{"hidden_size": 384, "attn_scale": 0.0884, "bias": "all", "init_std_o": 0.0111, "beta2": 0.95, "decay_shape": "linear", "doc_mask": false}
Each number is 128 + 24 x the weight over the matrix's rms, rounded and kept within 0 to 255. Layers, rows and columns count from 0. Numbers have three digits each.

# up: layer 4 MLP up, 1536x384, rms 0.147, rows 1047-1146, columns 320-383
# down: layer 4 MLP down (transposed), 1536x384, rms 0.142, rows 1047-1146, columns 320-383
up1047:114141094115064133096129157121107068138162087109157162151161174125085112131161103082130099092145136112169155066100128119170136071157127152129158128141134171170127134089134146108145168143123121
down1047:174127139115083140127116143137119109152132111085120097137133112087139120089153073124110102134093128116096124118150140118113139154077153116138145121071138120114116094145108156151132155152136155
up1048:167112121148083124143154144116124174100172190129133144140127132136135149123115133155127129124142154122153125125097122120114149127112133135097127137156135133108125147122069068074135130117118122
down1048:119141111123175122163166121127121139151133104087129095127114125138140127126141118115170110087120122157098138148130122099142157132129166154111103131130122127131151123159122134143159136132129151
up1049:058162143144138148131174143088089105115171166117128097134109136194099124122126115088117170126154121124086102094135102109142100159147118135119152103131106080141161151161083176088142071158060132
down1049:115159160109135143159109124140061150105117126103137137120054143122142200136081141121092124121123159139150141160111132108159164143116138148121144113133109141118137127113177118170143143168165172
up1050:117123129137144139120089122106098128108140097109132151111146102106101121129106144127160112131206109123140081158126141134113128156106148155160170146139084130100148147149139095103184133150133107
down1050:117140156106123166145149099121142172123107134100118132145123131153108127123163149143164101152155159154110151107116136157164152110118129060145066091107141113137129119131168109119139124120141098
up1051:149131124128112143107095103073170108103091127137118133099138122143111133128134115142180128124115145131164115089078145156132158133113135121133128153135126110132123128133124164134164152083125150
down1051:133094135123098149121099153148076122118150111129158124135131127102151141131095105110141153111121113171125157116121126114160082085128095148134152145157137167163133102101148112144117125120131159
up1052:125110126145143159116142167122130175072159176079110129076099134110136136176164106087113177135092109169131123149103121101090091103098146114066108166173155129116135167111171108112070104131158050
down1052:137169128196102152157128138141117124125137139091125128095142141139136144079162105167102095130110102164167122124152108116143122103104115144121169160137124168105140087100158110116124131085101124
up1053:125121121157157121179107112096117114136155139143111172143142108125117076151096139174121081110125142131147129137121107114097131102177122087141130168135189084132143154151134142121102135116132088
down1053:105138095135134128137145124106170091111129148134117151108117147129093119144158163137098110095127143125121151128099120118118132162088116116097126152112136072118110121146118110185119143114138110
up1054:150118137146150096178073164167089140173142113138127117122090085182121130123114150171119118117142132125138127139142098152100093158135145134093147102105156109095117158168129111135128159101139121
down1054:169111113120121109162139125126145137113116160112165079099141121097174106141116111148137127139106120129130121181116150127121103128130166111129145145162125105150102124107164122098165137109162138
up1055:108140113114142119111141113116128120105118141143160153134129095103148126141132164155108143116095145103131103172133121081106159132086171136135134116168137117093103124152117148129157106127127141
down1055:153067152134148123142159174129129104107125178158130133123132123122126156122134135144156133112130164091096141171112159146102107107128135131088144121186187121141115114079116112126076088133121129
up1056:077115150139131130099165136137115110130140128123090102123126160170115150099129189128142127084157135148107159119109124169124122130153166080102114086136185133139125147142089136118122118104114106
down1056:139128129104112112100148112134148116124135138127123081089138167088150144146168134118121110104139128119080141093142182135125123153112132114134139118140085126134174105091144132177120149134135149
up1057:118129161106155116188103109123129145137136124093118118151158136091139131120085138166148147119126123085139117138150163141095113127140153141144139106092147077103116160138101094139128128118165137
down1057:090148136093123152125116162142134121122093143210174114137114136157092128139095125121097098125130092138158097120110080111109126147121142145122122141104104104147158124137139117141125120147115146
up1058:138184135154166084102135141095133130112113110123179132159169145129111134154130097106112143135159107148148142143139097110166121131165089087129173129142144180152093115140113146177098131109142113
down1058:122163123125153101093124100111147145121122167127144091148130137124143155155139091139162119144138120114116109136124127161119142106126138105160132161136127123155137157102131149109125127128126116
up1059:098156149127190090119105155116093142117142141107109081115127131156105128108100109117121115162153116134146143123115113111106144147123095132129144082160159133123173161118091117077133130116148158
down1059:144094115152131093130119103110134141120124150114087151124141110119129140122109139128110121099108101117138139146122094141132143117133138155133106119103149144077136145090115144141093119141129147
up1060:151124132121123146129136126092130084107109125126086121136124118123129113153155159138135108111121121071121142145113087131073121094136163153113094165137149133098119108150146142136164131134130124
down1060:085136116118099113191125161149128150116121105176139141160128137130131158102120124108142137125117137133132141106114142175157140149130122093130134137119056113128177104136124133149138139152132135
up1061:117149111094155130170170083132090157118132118087114173132158131137124131127099098139157109147125161128103151119092122127118120115151132120078127122165099148160132097121178171161166125124132122
down1061:153116156114108128135141147138176140167134159154142161120117089130136120136154176149152102136113083173084091093076107133162154115069107137134132117112133132158111127121123103172141133181152133
up1062:111146110140150099126112115128151134131128115148149122104125159149139135082161145121141141113155098137159106138107116141103114113147126132099148137147138142117113080155144147148120131150132130
down1062:133130124112139131150092111175123178161145138104148169109124103129126140127155161116105139127144119130122132161149128134159117141126063135138116145119114104105108143124091133123116109172143138
up1063:103138116146131121136108097103133144123106176138167145110165125134097136101119140125141119162166132143088097105135084154105104079162160171134141129163145109122155107117125137130126154162107175
down1063:076130122113139147093154136125132085117125131142079123152106165123114158119151130110124128108129199151131119112151162121138109115133183140086132150067134160150131144153127135170119121150099097
up1064:125140127113112078125167094138079162117100168145112144136144160159110128175129129141100126139150115124128103094112105112106113121132151117107085115160066138073148068113112087101144113120099123
down1064:124106131123143170127117136110163093100122109096105119172123095142137104130132105102135117136150110143118068160125133142152126118163135136127095154144117105092077144103155193145090147155105133
up1065:070127124163150126158153143113093126162123189132118101075128100144105148144137139140121115166145079120137118125100111126104154123126138093085150135149080120166100120167131068165135118131120143
down1065:112131126135113134127135145128149144143120134138116101155125121110158131117123123104127142126147124139116137144130119118108148123121137130133131125136123097110129136125140111110118125121125096
up1066:107156104163154131147131124105102129097096118174119106162114141136108091131128142104086147090147098112159079119129155129086149122114093087096134087149103118149097089104105116149112111159161143
down1066:103140153103135105117126128102115105156134122155074118137110117124112110138133114123140153107126147164116125164114128145154118177120125119187112122112138104079156132093132135130149111100132105
up1067:117151135107097121107147156119148124157128107132159141075118100112124102129160116122144143137129131108109134138116141142085130134112132114123124131145119134144141103161122124126122149119115195
down1067:101111114106140097119167119095133142111169081143104124138138122123078131138147157143137149141134163144171153111117125148134126128118120132166107150102128123087188126119116158119136111091101098
up1068:130123130118129153184130100132119123113139156155118184098102097108126130108109118140105135146123138134131138123140122104110079064126054140104166146115106136117126144130138124113108095138119148
down1068:118123117096081131166144138117120121110155146096150117166141135109150156114104083097103131151099131122113141145127138142108164150087108124092156104150140091133113135115159121103110084134106091
up1069:149137146129136171123115070149142101113112099144132102159135155167122109133104126140109095105120137138113122127151115168130149207136146184166129100123114094146138166152169144119133143109062158
down1069:124114127128128155155119119131138145112153135080145147120173122098175145148144100115132128122095087149086128144140123097149160157074145142098131134211137192141145091142135109202203172091157158
up1070:068165062146151108140084118141128065124144073194125136138103132138166126139130121114140150122103149146134140144099126107113096183139156121164157080140161149131150087130095144132138119177138103
down1070:117132149174137133130086116107149150098176173115150105154132135139111087117117110139096136115090123104157160105122118118076132103112126118119084097131145120189154129110172152139160129121091109
up1071:116132103161103141130107120118164121154110152156137149142180159085099123148108093135148155132140118105141152081108136176139145108124140118138165126104146156111145109106140119115139148159107147
down1071:138103135130154146105161097127109188111153133109122102127120116148169115146139105096152117128136188135106136146129136144154133084128170118092113149117120140093125131111089124117135111074137134
up1072:138144118128136120139131176138122120140156109146106119123161087130138132106133143133126132122119134113093142151134086110082128146154112156165145167083147109116117123087138098123088107134152145
down1072:125157129159136109145169176129090127137099103129102142158072119123091094098183141148115134112120152166121120136160085160137148107112119137144081115141122126144144098141079139131138151181154144
up1073:142119176119167118118180177092121144156120122111161114101128147110083141134139131110139150125155108160138127186113161117082102130125165126102129050094162152140120086123181084137077104126107112
down1073:107135079122112134125108097129122099097127101138146152137117135118154125116127145153079117116109097114088143131106122132144167105135110140128124118106133134080094178080107111099074112147136106
up1074:154151120112156131088180150146091123130163113117106139083133183144168110139159081138104123098133127085120125153159135131131123118157106144086134153082087158118128095109154117143137159086121116
down1074:132062117151141101143115159126121127135136116168154132155118179096116105111105096124120130115131152158138176144147139105165118140125094159149175122129133102152136162102140154111136114171115133
up1075:108080111092144135146138146124099111142140136120104152156140125110135121113125117115111117155129119135146120101109110082114102168183133076111119113146124118087111117149138134133129127140135144
down1075:129106142123110109149141122146146107124162068115106144137116168119130114100150099135128143094071134127084145123105105130093147118170116153103156109132119089145132127099104166140139146129140091
up1076:106149100132119129111120133115139130136132140135109126083133137100158136158148153090107086107135162160066138112115134124108133109130126103114108151145130071102137139145136118121143131113161124
down1076:104127158127114128146084120109160143122146093134107081147138135131126108099140117125106170153153128136105165110118135096130148130134057106146121108126096103126111126172125114142112124126157180
up1077:092096120101124155126166135134133131095173126108130112133166165150158151181122097096129073068128167131113129129116116137123140108154147101086109146150105125113115123090150088108129063128127118
down1077:146155136157061115124185131106088144135143120138141095108104123118146096154121123121120132117094111160125100089132130133118090073110110127114096116113139177134121090122159150131098126093152115
up1078:180156104134169156092139083171079125175199118130144100128120176102126124115118138113134086130139160098096121140117123131067112115133115176088138117128150138159164140141139168140119089100158179
down1078:145125145103137119138133131129157124122132129120102113141103134117144150115111094134109168111161125134116105119151117125173137150136130104141122146157092097113094123118153124139121142113139106
up1079:117177126134152166131164093154110065143182130162143149164093099113130155131117118071126137123126096128146141112132094149147149140169130144139088165158114099111145086155118122141120134154119154
down1079:145138126155152111097099151123134166151079111126131109112134171135122115067132154114138081118092118104159155164109155120120137076105153128109075118049156167156112118085127115109152149091127105
up1080:108101171101123125124124109094177138122131150152153124127110056158144127122157132095139080127109146158058137137126119146101101114134180107131153186107150107154127149106118115146125098124149109
down1080:136134112122132105099112137173099107142101089077118098135141113103145115160143127122118145148172117158121150101118114137198161119132137136134111128089168139134147101119134102122141135159138110
up1081:113114116159101119145118138123118124126168139151165089125150116133121152111142098118098156157108178137150154151116115102111099131138159151096132124127141095121144130080150145135134138121098112
down1081:177141154115127125114101161120128081162126161132093129119124171117121145136126143092111139133090138126132133127123147135125163120152131141143104114169128114092142133124167159137131130137129188
up1082:139134119136138128126131113132137139128136121160149139147127131125118115121136075116112116133140132160145137122165107132113137096142120142129073154136114136117131115130148151094140165165134117
down1082:119101112140094112118107094133184140146155110157114072108166134113080124100126149130103152114106157145149164125182112140130088144118161118136153134147137127113101153157109148129117105096125138
up1083:128130114108129145165138172118087111106147151155110123133113073134132108135185150089117143105128139106136151107113122160113132088145166121205142153151117111136056087107099111121119145123169111
down1083:136143139073141131119143106137148118136111131201141103144122158160155117104156130146168132085149115107119103130126145117123111136127103129146130141146158140189094127140157130129094115154178105
up1084:115170092109099108128120156161102167167106156096117132082121106151090150140157127161121160123121154108116139151119144085118098142141087114083114131121116143126146113149141132172087056116182121
down1084:164159072115138095111102139170132130128141137143159172156115125145102089136162128087131138143112116114057150121123142170104110102128111127128158133145099107142083129106121126160123134149142143
up1085:110118156126125141127085123129120116126148116112150170118117100102106128108126161132131093132121135145111120128141086142122132097160125123113107116109065130162087118186114129132170103131157120
down1085:162095123076131150104134126141147121112139149132159125166070074170119081126173141117096130130125117165129154083101121103126086149110140114199098171119156092087123189111129142136126134134124110
up1086:138094128113124104090161139146133134154114129133137113127125159139138145168157123100119071072168116175124122135141101130142051112095109143057108117124140092113119144120086146131161121147135078
down1086:143123159133137135162123103140113165105136141105110105078172149159059180176166141112099161100127172122167137152187123135186118153192096123118119099120150135123118063157092133114187102149132140
up1087:095143119118128145140127111109154132114130177168116180129167111129112147105130115077121104142134173100155128139153133109091111134119116176149105179130143172155136115127125134152124127118181141
down1087:125086086106107124146118133148126096143138062101121149139111119146142166133149143121095156150121104151135136137124158176170115125140139132108157149132117105119113155120141118105105136129085093
up1088:158107137113150155155124103093176170135120126089121110127137120115120112112096138138139128124117134185142157147059088085094130089107150111115113103148134122091122155178085190105117118156159108
down1088:141123106140161145117149135111130057123125155080167121133174150103106146120107153152142104096100121116118101117138121134129093084098141110073110134108123107149110211115185127114165096129099080
up1089:065103113117136134133130165105165126081142138097106131129133128163078130144124117137147104128129089111136111138156091161131168138114110159145144131091102131127148118162170110149123085126125108
down1089:148097140118094134136155113108148125131134145130114086128133120129121144120150164136115132129133132147142122116124132162140142142124140143089150177141112144105131149122157130147146128115116150
up1090:123130110208125100102127087088133143131102126138113082140150139142089116106134145179146093164125151102114144118108144101133134068144149129146131112093103143152099116120087094155110126114139115
down1090:137111133108076149140124101142122136105164149145143138105130150110148144168185117088150179102131105134128122143146102134131123130126116169141160152137109096159137146086128143099109078119132147
up1091:162170102145153119149155186118095140104169148134136082139116169172137121102123114188103103148129155118129106134134126135149112179104133193058184145108156130118101080138104137054097139136122168
down1091:109103136136129127097136126137125121124119116133128117169128133146164142126143140134108149112126100153128118112149138133107116096096129118106090145116129129152133160132144074151129140152115110
up1092:102177125092146144173116157136132153127131129133160168135148125119133127194142084108127122138151053142159140075130113119090097080145161092107122143137129114073099161124102102124150098168139147
down1092:125188169191127159128165126133144098140090107094083112135097162146097083089084142141139153104162098127119124090102136110132145103127137105088144070129139141181115152114149104088118136107103076
up1093:159103146107115134101117122104126115130138141116125107090114111073121119160117144066120111138135101120144102136148114105166138121119124133082152144147166133152089120151151119100096148108147111
down1093:134132181130150152119132123112142124159086151099115149100085152115137144120167153117090121077138132150123107144146137109117236149107140173117140116160127147144094129151163149102114127135138114
up1094:186135108101103129121070111128121138116107113122135179130117128157123122142142109115069111110119152166141136125126087125126121105127171164133172110094128126125151108095070113124154139130130121
down1094:097124123121114135159120153179134140150171149125114091120151133144083147123115120152149118096111102122134105113119108132138127132119105155151104112152113177124131105103126111131133116090139111
up1095:126125160115121119116136143116095171111141144145113128145095162117151136152149134121126097116131180132123134157114133104123180133150120159156109115154104110138098134106159096148086144131131144
down1095:148113157122189197096130082115171146099125135172112103117117125140126140116143127122167113101124080090164084157141081078157135110161154104160152100134050113096091158108158104159125160051170137
up1096:082120102071133137100113158126112081121151141141133125137119089134134052149149114103080147152102114147132115111120131155102127155145107105163139086130106149133167148137147104156139110153141143
down1096:119134108178123124115110137156101141195148118133134115107144145102136171141137157085147114122165132153080092125116136096119122133123145082194108097126120135191131107092133126140121147137117132
up1097:095048119163114200149119109132075149128163095139133174139161128185091143127134169079091140165133123113116117103073140130063108166141114125133096162142154143105109140116107117135102138122106103
down1097:121125175112159086078092113114128108094139103176132106127125172148161118102150133169163148165154144152143124118103136124133122111136142116194113124130119108092141101139147067121108132124120155
up1098:155137155135150149154097121114105122169132116133119084134104116081136118168102086088114116127125153156096110106119113151114124094119131104140135130113117145135135161153162165087161112157138115
down1098:128165084093143154086136155133159093129131147125118118110104109119179169145154122091128117147141151160112157097125119138132182141137112159119108104133142084119112102114090174081161133160146133
up1099:116061094099078116113089085133122136082123134155120125109127060104172151142080119152114110140147121114127145136135077141141117123161091138125134151147140103146137108152141127131117061135143146
down1099:149172122115127133141110154111113139133109134123131107145115150088130120134119152102118147132106120115116129129105148103113168125127125143136108115098112118135116120127128101115091122155139141
up1100:108132143139142144147128143116165120168122162125099104108108120130083130149137157154126104142089138073155133160100101156129131117129132136141122103099087140188118073145136137119154128153106118
down1100:134148097168120148124162122104139140140105117132107144152119124098154119126144149120113111116109115146127103098120111140107124152160109135162103120141162126121138139106131113119127160170105100
up1101:129143103200118126133179155146147163112175122053089104106123155107113140094141128142146126100152103101173152089111143124089128147177178096131114137134126162118101134160135144121122132125136120
down1101:111105131144122151144167109155143158110126124140098139182146147159183113126154103158104138129147167124143098180192100113126161112142132136132133091057124152147144123135144103127158127129107114
up1102:109141112087112109166154106130140135085123137196136117146174175109082157157119108128141103143156128119166134119131154107111084143166113124123111077128100053088145128129086118137145093091133114
down1102:165120139131114131171097136097120124128132116105084121131182153130130103109127111129121114118064118108142126156146084151165136110116118124162142166114140151169102157150151136093101131113123117
up1103:129142175103119129127139078121148121149049152076167137103155154117078136137086158148154102183151162124148119107147110123102157144155113124108155077129167137100147136114126109102127124119155097
down1103:107089110141107103114118119134108131080120085152115163129114125144162155134171107120144141100124129138131101136192139154120144139104150145129112167079165134089099128113142133148126143098075159
up1104:117128144103127108130108092108121101151121109091132117106132147165139119145171098137145114082109145137137129086098144137165127168134107154120152119140135130120113171121097112132155175115115114
down1104:143143107118155132143116096128109111098103125135106124113121139176133087082126132146119126112092157140156134174182126148143136126134142156076144118157146178159114108130100099119128148104083135
up1105:113128144107120130115140158096120172088122083133117112128125122128145117099125109117165157114098095109164179123179114154143138116122095132122095135117110139135118140107146128125160117135167117
down1105:140096147159114145133116112123090103121094127112132159141128135129159118105129112165124148112104118143099156129061152156113149134103173089147120120161119152119144143115077108117142139174104169
up1106:123113102095135134136130117110095104135129097133154103134165110121127104137112118163110143161111140116146120120170141129143119133118126103138124109152137115102116115133111108116135132109136106
down1106:129095136142068133138117123109145148091114152111145122160131158120100123123151147132117143154151089164162115076170111114161131125093137104149133090121120122124122151149134072115120102149121139
up1107:094115127122084114086135119120142074150157172153125151108133077118129072121124129148104139133124118150110126158145129126110102137126109122108148101116102143132148100146168130115140112099095088
down1107:147085156101095079126155140111135117135161136121109120154121134094171090127102153125147142130107117124174133159144131120117130119117104160162099153132084105116147155139140124120128118098154102
up1108:083131117103110138079097080121127133129124114089129129112122152124115134135126134106150083105141040174127108091134097149130101145122155111126088138111180112122131145150142116118184097137128153
down1108:087154095137111209127161141114178123085156147148133132163146140132156115161159089134100161160127102131100149106177159116169106165134097149099146143110115110140118183105128103140136110154144145
up1109:082105145129114160143136058131124122112105170138116102154116137158104115122147134120135068184127090108129115124068071098137141097150098138139175155159115112130129171140089082133164109139128134
down1109:133180151117132112116066130144117086120117107146183135124142096127111086092126145110093129097103124156147161092112103107153132120102083068142115136089155129111126175114126132140103107120076104
up1110:080115147165092103148148147148125128124129153137146104147112141148127120135126139127104156165126135114148145142119135129115158108140115114101118112128097138100103134138133090146136095131109182
down1110:137184112126178168134138138103150105177144124119106163111158159125139140114079131123132151126136090159152117088101197161185140128184101118102148127117113096090148100106145076142103132124147121
up1111:145164134163106094141141146138167105160132176112144143162166069105112142136138138093147120168114107098152096144106134175117118148163109119145158081109137130183118089127136106087148136154124140
down1111:100111110135113109123161160114172136114144167136173128185127120125162079110153116089139134166129072110092098104124109155157160144137111074148177139121120125121118103123091080085110127125121101
up1112:124171100160106112145178108140142128132107129194070170142133115102072088148133114131149115191150127106116087152139106127107144120124127130137136079139134121136132158108142158161139135175141154
down1112:159108107126142129114092169111124119120109116129138154155107109161174138116162101117090124134058202129188131132136124109097115099147147158160064146154162129144124144106104160138122137117111114
up1113:052190145136130104157110111115124098167157134142128127138095129118154086133131103086157189143146118137133142159133086172085101113167117120101111119132112148100109162144114085151153107130133161
down1113:128180101123128112119128145155146106176138129107114081076108191106128112107138090118126159148131115136135148102135147118146136110153133100080132136137156138089145116127174090162103102135051172
up1114:114159153103120097083156081113075109161127116119104181141162128118130158138132141164094125150125128124138098114157127071088103165170146090157117148136091122104139113128093118126149126113125118
down1114:122201128127126089145150109132127167127165147151108090122133124096105132126114130135120147067134169136135122105145116103145175128189163127147102120124099125090127124073140155099135118121111110
up1115:074126174134176119097145124144107152144124143101125110139093130092119108097149103158122096155148089078164104106133124129137125180128097128109127122110131105101146165113095104113136133150183113
down1115:164116123130103143141143148137097124150129157157093101146093132107146090146144097153129138121146082104118160161104117088178158108121120125140119109124137112133094180077126133102103123101110126
up1116:117118125106150118111139120103098153173115120129166135140135082136091110123124136155106139153137088128082137136115125116149121100131102136150136124143115149111123132142136165117122105135160176
down1116:159115151065100123145100172118104121116094133120142141163167162109150114144145143131132111166158130143127120128117101096155106071132109115102155140104125099131140108143126118132125146146120137
up1117:097172122111048135112089142158056120135121148171107165058118138132083138117099142102126125157136127160080147129110053063163121137127146159096174046113089118145143141143107124155111130166132150
down1117:102059151066153082086107157108116123125207147195142115159117163113143158109190162135082176165110115167136120073146090116155137160072112138146168084083123104150116127133148112161108150148149103
up1118:143165146137177141151190148123123162155143120121174128090126139134108123118147111090112056187105119098161091120085093128090109139167106080126132084116088138202145094104154078102150109143068152
down1118:151123120166170161128196106157178129173135115137072129153138150128160159147132159108159123117097155120130126130096142130156147146199123103128138149130111105136132137074098122137111132123077128
up1119:155137151120149167089108098122152142146111138134130147123116100123154169186121144149079151121149139158155142157143129125131096112105105141130129171102139160163139161142141152107114104127151129
down1119:084113105145068093112110200109156138132081110124140124134133138110117124167146120124174151140124130154104170176120100138136140112146118125100125131118149155119116112136135099164127102172131122
up1120:104158172145126133118111136139115156122109147155123091158156110162129062095129076157105096125127153142134136175110128176084097126159122130091146154141141108109155176130141131127104120128146151
down1120:129109121113121184142105113164151155150140116096145157089152124134072121161184112110151101132115140081082059152127098162151080102149172164151164117132164146180065120154120137109081094134158097
up1121:169131112137143130130126154123107131085129132157138133131132132100110157147082119122113165138097122154131166166123090136115119089122118114127117106126093142101115166190124154144128115144159113
down1121:091137132133125126135158169070144120117121097107140143114144166113112114116083116095157177103130114119109070134138121076142112161113106124103133107157121133139109120132095117097088108102129140
up1122:116105113130125117125122117111122159125127122158151092120102115122109120133093145135104125143122120128140113118130133116105113134116139113145155130136176149128147106131140130157098108112107143
down1122:160108119138159104129103101148107176123201074111164147135126144096147105113078134177125140113114133112111136106155107110142134150081118127110137146129137084152113133138145130126074144112161113
up1123:132108127119142140136104128112078097087160183211138077149144102131106122132105121074088127108128113150123118156159164139160087202168075168118126113123126170104141150150111055164099136114144145
down1123:106117125141147126126139081098131120135093111080129172158093113081102141074094154159162152152087133138159138092121101112073143081173112088145078134131095081084105101101160088114147149124089154
up1124:115099117129156120135116166132180099142183169118146146123149137116147088162157127127130099111069130137107145146124128109119107128133100145137106117108123146164140171134093156146177099158137120
down1124:147144120154116129135091147137098108202139128115155177125166081101152097102210122114115117150115116158120106143133117150135125084113118157151122139109170105155163106114100171152121143136142165
up1125:106164176093131150132123111126153145095092134097111105140140159129137119086118113138104171122095145116159119142136161122112138133140139091112126104092107061117156143149149115100139123155108170
down1125:098148123099144200171129149121173148099122094105084115117096150065135130120146126150071113115116157134108131111117146086157071186109084114080110128141102119146097112108116100116112102161079142
up1126:098159102158131119156155118141111141099089141114137154141084122124141130141119138140145137123146117157111155137121123126114103157165114132121163174162100177148108138139110138127115173144137095
down1126:084121118112159070103145099088125124166090108119096160132137145096100149120145116161173125133132080152163073122119167101153102138154114151142122139136161140136133187121126110128150172138146152
up1127:123134126095130144122144137100122110134130157117129163120105137135144146098137126077106174168134124140134126138129086135148135124124140139106136128139116116132120125131099101180176113110149152
down1127:102164125102121091151108117112147172154109125118187132147140123170131127114140159121103144095142191154134166089117120124135148089150114097111170139144158154124103120112160132122112120158134098
up1128:103119121156104093145102128141121107136129119150126088124144134114131142087148130130119074129104130139106141116131152132138157142110104123115119126090123106154129114120114119103133139151167124
down1128:174142116132155124087142117127105128130108125114111159138122087108152178104079149147119105109141069152149121109137131148140140091107104140163113138162119149135126136120138110157139083186129129
up1129:169124107146119098110133155080133122136107120170152084107164080126100091141182118110140085148115128132134150097156114110087105086084150111148164131130122123098144076141097150107125139145139204
down1129:153106140091122165147090143123169140084092128115147116090104135154162085067145127133077115149129146155102126125145152171132122147160133123176135132171106126125148117103143129136120096117150127
up1130:112165146097118133133163133104159140100122153135121123116124123138147113119140121128121106143083110113129122154140105126097097105145101127137132111183118133148149149090160113110126124119136124
down1130:153123130115133123136146092191109126081123106135115120121117156131115118125119144120155098129121131150112124075131073126135084125152154142110096176120108137073048162153108119155115163158154146
up1131:114124130132135140087161106153162139121113168113128168141128162105158138096139087125123135161093138101116122140110142128142134127126122136147136113181125142144093146150146073160145115149109070
down1131:171131124136157124127076131150102134170164109160128155136125119128109120133137087110192106159099120120117118104096056137139116096152117129159113168127123155159070123134133122150138149157125130
up1132:116132086114122149084114137156154102114140124147111130113083060114140157135080133096185133105120133118112136147132128100130148133135113123136091162117104146115124102106147101125117094139161118
down1132:140111119101128145106163162137125101152118148135145129176133149131121099152110161134111162140093130165151137110116099110105107131117104154060158174125152127141127134088088164107157126146130126
up1133:125123141156173109149146142101131105086145150135105088121149131122107142116124120101124132142065139121117159139163140133087107102141148109111116139090140086114127121125099113150098136106111091
down1133:111131133158113127157136103166142159174139127110127174136100104176140101083128116106113147125108099135143140103147140166150116126134145139077164151088166150132098123140129177117147126113101188
up1134:125147141121105110138148111124083144143165089138125115120173118133098143147129103135130155134092144164103097115138112144092152138111142143116119126120144152101096143100156109107122124096136087
down1134:152157131134081178103077126132158125163126122102121175088181070130120119113154065106150111095122118113093124143122130152148129129128125111148134123172104160118151159147143097090152154132135129
up1135:113124105089124116122124128124158110138105094088133125126146120129122112136153132112080148102124136140119150110084210125105108128128112143141109155115130143108131079121115154102128157097142160
down1135:144146161074139119123133103083084112126183127136118106131101126116118122100138147155122111125128128129124145152110124141112140125175122131127175119118128088099112114114142163146092112086109085
up1136:154088147092113092151154143105116107138125141083115115108097116179154084098164141117133086145125163103071145121127138128152154136143131164113133119152097091139124128162083140120137121130112174
down1136:151130147132169068096129079122095120179097131133137161139104094088127138161124125102129135115129113146121186108116136129160102118114109120132129115098109076156127136147138131135116152135123127
up1137:119114112113157128154128135169115087119131103127110114101137134105088081124158125122145126125162120138125145156139102097135150157124101125140131129124139132127111101118109103123121120153162139
down1137:125095136127140086090121134151125121102114137106061128138119137100133117121130109148119115104156153117087176118129112144131104110182142139133088109111125122108151118141113114094091108157145148
up1138:105065115084139136132151125121132099111123159115146137126146119122171116088111086097131164170137151147128127097119127136153148130120096095132120098155137106182124135111138127104150118152099066
down1138:174137103126125165190062111098154107126150129143099133128114134163145126114125111057120102084140118133115131122158117128167114123171114133150123128094125134139156120115082171097146187118113136
up1139:175110111126132141123089117080131142106108109158111131118138138112136073117112099139165112131139117142135135116109113127151117147141110152176171153125103103104117144117112152129152114175116113
down1139:162111115193127138135134118211126111131115097169127136131090149110132126147106120129170119130135129170149151134117147153122127074112131109141129152082116070152093112141120124124090102094144113
up1140:142153120127097118158118122113158158158171094103118164129123131183083113111125131141155143109143117087151117094154113119097076097149158130112115145192130157174137128126148110103148118131151130
down1140:111107129127173126102156132168119113152129134108144166117104131113189113095120133117139132116098146141179124154150125141138147130173117101142092137117097122114126096110122085108095140124138162
up1141:098127095110101113118094135168124086145113152153156156125135135134142138146096135100127130105139131131137093124146132111118142094154156140116112128119145128112111161089125104127150093127129155
down1141:131132141136142139132076153134143162105151115138146118119123141108126124157145123116110121181137129099135125122125135144116169143100110140139144135127127126120173096122111112133123120134152142
up1142:111154124146140094141135175105149153113123131135055109090180113110099160121142130092112102167141133116071124122129128143099123096150169126078124111150155119131117155077141054177067091085123123
down1142:126119146115089172124092110125154076166132116102147150180174131123109120137074114134114149117101143116105135134141127147140138109121133131144086098095177106154160150113134135105103127098101085
up1143:131124150133126121134106124102125125149127113142115123113127146133128138122106114114159103128118103134135156141121101166097103118115123110140154113124157089157127092117144117146149154115102144
down1143:140152126143140090136118159107125140127119147106085141142102127152095058130100127135133113158134156087141119167110136107141136105104122118105083099123095112140137125099114154170095129137128138
up1144:118124155097161102162083100136056099128064111140118151141137142094131156083128153111153151131153119138161124126121151135126117140148097131070172149166080135132115108118158124115117109180121119
down1144:143082138155128144142080154140111105131133128130107152134165120120114156162138074128160118108112123130133151132121113137146117138095154162126099153190154110086140116125147135186090143085133129
up1145:167161151137116135128088104135128126139069136110127118124161117129118168123100149132135098132111124135060127093118145065140129125115158127112132121165137125129091131131106081106095105143195116
down1145:107108081110165137126134162090138105087150163147143160139099149132124109125122126103073136094122132112142159119151115140116166109168169133132110115093133134156125149149140151118117142126086160
up1146:100086099156091114099139143097137157118138177123126143090131092140119102112122142137144135164102127110153177144132148088163113130129158122164111124136164135184173148105141099118098138179140151
down1146:084142170133081114127144154125126083151145071133156128111154080137153146091164182129122131086080145103150127129171077091114138144137134156139118159111117107095132137115152122157139113067118111